config.yaml
rope_base: 10000.0
lr: 0.00337
beta2: 0.99
final_lr_fraction: 0.1
doc_mask: true
Each number is 500 + 25 x the weight over the matrix's rms, rounded and kept within 0 to 999. Layers, rows and columns count from 0. Numbers have three digits each.

# layer 3 MLP gate, 512x160, rms 0.143, rows 474-511, columns 64-95
523444519501527489473526517523432488477504488519477486461469481521500509525523513510489527456515
488508521528438535539530433464476455489514508480510457482536509504533491431526472559506547520556
489510491512509515509488473549460494476492499494512509480504480473481489497468498503501522512519
493524508503450507521479456499538474513455489483508502500521490480446541476485474478493470491558
460513463558525482541513510505503519562493509512506533536509498509507513503531480513516481492517
518478521476515480467486505478479501497473503541537516485527568482515503508540451444493519509494
475538502496457486521490516499474512458537523514516505496511454547559467485531487506563507534494
518502481504470515479504571516478512534492515464518465539446502518503550493459521509482503476473
510530494491538490503527497478514502516476473456511506452493472467485547514503499509514509489455
470511477514496494507479474499497507502489544468493527518482502495519468527465492510526536493509
447532470510497498485492506537502558493549480495501483527532474480457509528503514458524502509462
455503471482487520503485554486482506491459480479518488516448484469491462514507496506487485522517
466483463488480494526479514512499516475524557499497518495509519491496553479414512505498465500506
489507515511498506525531527504490470496522507457537517485485520511499521555494493487525508512524
481473535483499477501522507535473504486507511494483514484479526524512513544499527504491538524502
498491531499498486506507482479476488508462523529556513470540484523472539456496480517490490510471
451456514523497471467505544495517472478503496501499522504485496498517459478529480494486467502494
480520516506470488476454458463466470476512492466503534460492471501519529499469502519493491485491
492520509493571507455496511468497462498484443526493474484517525481482511472550516478499451525494
491445521481467478505495566528470486497478480469522478504470526503509519483504507511535466493487
477533472492516474549503527498500543497528497508548531474520506518489501468520500458500459493524
520502525519493489507466496486511474483561521510489472516493532512518513513487511483499480510506
550528467538503530498487522466458478479463511537506510517475502499478428482471526532520493498472
497480543453510501487445465512477503484487517476500485481491498484523495509483524488507478496453
465488511502493522562563526489476470444520462477487525543449525554499483529518469497487486498491
462478491489491487482501535489477503474519480513551515472493487557549514496483506492506527527497
518514512492483449515465493511496444487490468521535516501527475513475485558560525505511457473530
502541540493526431466514460502493528497526505500442477495464532516496525483494499466503496520533
505538520473543515493496480456519520486466501474554495535500467429508542467480444441529477480494
508528511475448507509515476470460551463517494476492542497503489527493489504524490524534499467478
518540506478505520545511512559494491487480533464501492488481489496486517455496537559517508451494
511485460480552497509434496465496517487541512463502474540500495496528474492517485567556509494495
503480530512494498497515489478499491499468524497522545505491480527492527519506500479486545488438
530468502505527481490483543523486526529463569507490546475514539440535489461492459563493498490509
499511505487528513562532509535553505500499509505525443538500526469507488551529520525548445519525
512494463480510545472506483497494462489472490502496498495491518528468524505458504542477485505488
477483493476506541447463517506500450498483519496487469521481458452525487481522480455500538487491
488530469514500493530495492478545497507468487454472521527506446512540553477462470473533575522508
# layer 3 MLP up, 512x160, rms 0.135, rows 474-511, columns 64-95
521503505506494487473492508533473490474472495505476524486503464518527503475534523541494496478513
474520524459470498550570505475488463567547542517495486497484488476482517432470490480512513446512
514488542508530479546487525465503485494456520464544446506517501507494487476514480520479453512503
496517449495451481529435531502505504514480482482531563456431494508503476477466509506500496531484
558481544483537465475446519503457502446480493502470505471507516465485471519485543481466477536475
505534473527475511500508476467471500468537495456506540507470532514453492485506489474498514541467
508528509484487504484524495528485467506520520495513532539510527476474494527506470552558543484457
495503446491471519525541493514505477499499538481480515537456534487485466472499518519505515558485
482482513521476497528494498524462483483507520525464506516500564522525462487460448509474484473520
467492516480501492463507523455485528509467519460502522534440454545522478508502475503520519530488
489479520487491495492495506543531494519530539511485475495485528546484546479449501538515491532498
487468487519531498468462532503494492496465490495509474531501531507563453499496499474532525497558
506497491478491489498454484520503498478496524519518498463485520513494484492481505542532486522517
464514532481478494532493494518517504465476516521488477511471512496472518475491519522508522505481
492518489503486472532463542481527507558487481459513522541521444476516510489500484519524493464502
530495520536490515489505480462466487490517526520523537481489450479422527494502486499478435495455
499474523536463461479508464493524486519487537517485500495455513477527476497513517468488498538502
495557493552508496498425470507497485486524441507524494511463491505517497508514481480501487476529
471497549516497493503514501485489491481494515502556474515493532538489481505415514554544503512525
467507505535511450488554523512501516523502526487500526470502480484522504450542495502489530444504
476484549491516486530486496498444512498523507491512471556547492488527528502471487521488520502461
479516486506478493484522488517493493465490491490496521494502500523503472527496456560495500497503
510541517508540495486456489525454460491522483488488484465469491528519439518491512490532485504437
524496472533466543539587492441523498515509506500483497518538515502487483555473478514536510499531
598495505504484500478538478486452536557485489534522485508517483493470500498480500495496482491483
508477450503513472507487510475486542532440506496556515450491476511560449489455431512512452460516
460478522542501484526489509516498548501501544524488510486501504474516474470473471504483529532520
492512459486475472513495452505462507475497548493435502510506487431467494479517494502475512503489
469438487458442526515530501456509468479453500485529465502468512540515528512471457556519523553501
468514518511472532516496476496464526498501462464475483484498484501524549457520492471505479451498
490491513502540496499521500537562515515501476500551488483473511530500536489477509498451516480503
501477525515502504454478484472533497520465505517436525506558500516499473449482461510487535505565
490463502492478523506471482501524478494469490513523525509490478506481542520493484513511546522483
519479494507521489507468528511472529508465561533493524465484523420493504479483452546492500495472
506516489502483479562491495474527521505501521494508581560506529480459508486476542480523491487532
527488537484478473472506519530505495479482501528538523486533470453495512507528487504516510514487
513480516469508503517481498452478509490491538490502462545499479486496473520496462472484523498527
526517471511439423489491494484551509539536468531510556575516501522530523476488499459545465504508
# layer 3 MLP down (transposed), 512x160, rms 0.119, rows 474-511, columns 64-95
509454500506539476459541483495474455511509513481488474474473500490488503523494465482508497493528
473463503457512482528464487473490479527526522535533516452505543519512532505479479501510501500485
458445502478489520488443468516549510494498522473472526449512470530510473499526464483527506461513
524455527532569526477510478509471503501532556456499491517511507500540495485520488520487499485492
514530501500468452550493509476526520497524519553528551499506484511519488521544476507493503513516
501485500548512488461507501491498481479476490485472504531496510508517467515510441492462549503520
518540503494508498486453506509521516513477512516459461508487503545479483539507483503487528484554
500469516499482469518481546499466487508500485510494471492532498519485488453502500475466505506494
486456469507517494509481464538510508471539507501484445504517504474497483518477423477497474500536
513523490467481497458534485490508442524483495517466520475490465519508503532457525489491493504485
535490499481480432520462510498539491501450536532524514481475518490505558478468496533491511482490
466458504518514492482511504519507522476485521495486519520517468491516498492519453499487522498491
416550496490524506504519520486467540477532519508487468512490513494491451470522495532492519471488
521493511496501475460494507482483502473458481518501533483485514526533502488485514499540523513489
512511445476523467533514532508502547506474483473514452515530471492481473436491505522520497477512
505495475523453495485514510478524512535455492481519551517492436483478448510510512519489472530476
539484489520502490526458531460445542482491459539518551498518489510496528480516512474508520530535
529514479545510484505497516502488503446516511464466470500451508531498480458479515496475471485466
500490474498490444566548540511469548480480472525477476475471488549472547516516514489495525541498
509498505482472519544500451481477514545521494540458461514477503504471504509529483496510482506511
470487552491526503510490494485523519502517496500514483492498442504550470494520523507487535517492
481483465487459474492494466515464511562516537498506453530485475492491477498458495491489494472517
494529558497492535517486496500504521516532523500452533540469470497483539528480524500493525515514
479520483526538487503486514504524446489533555506481484470517501501517536474502510455479498488457
456505501504462536567481469519496479527515529509496503496467485533478459487521475502483510500511
503511572485497486505453446474534508462485524494475456513479513459512531477505506526478506531518
486524492484524504529478473496467498556477522493485557480455498478498467487517483479499511502528
505533467484510468464493502466528547516532491519487519494527480490492478529505503535501495467513
494484492490481548472501501532507483504500509509493449464503521517496516457534523550507494516534
505511494501548515512520513460488511494522497522542533489506534535498499510463505443545483495526
492498529515461498562501466477476481502491546496512493542476512516459535499521486546530532492503
485503487464478496552518517507475461477498414469503514487441499459504449452470505518515501499482
477533526459443491503484510539550497511541528482502535504472499522490512450492510522524509484529
502523531499489489477557460508457490496510473460518517472532465521496463512510503477498504495512
507480470508479483465498549486504480505510506473479472498524474516531486496483516533480524490521
510454517456480485502482514507509511521507523473470486512534509465512469544536502480534485471496
478493480496497492492501523505551514488510530484433487473517439489460520520502501470506511514480
517501500499535499495492524542508541437447521503453500463505488441506499523477478450482488461519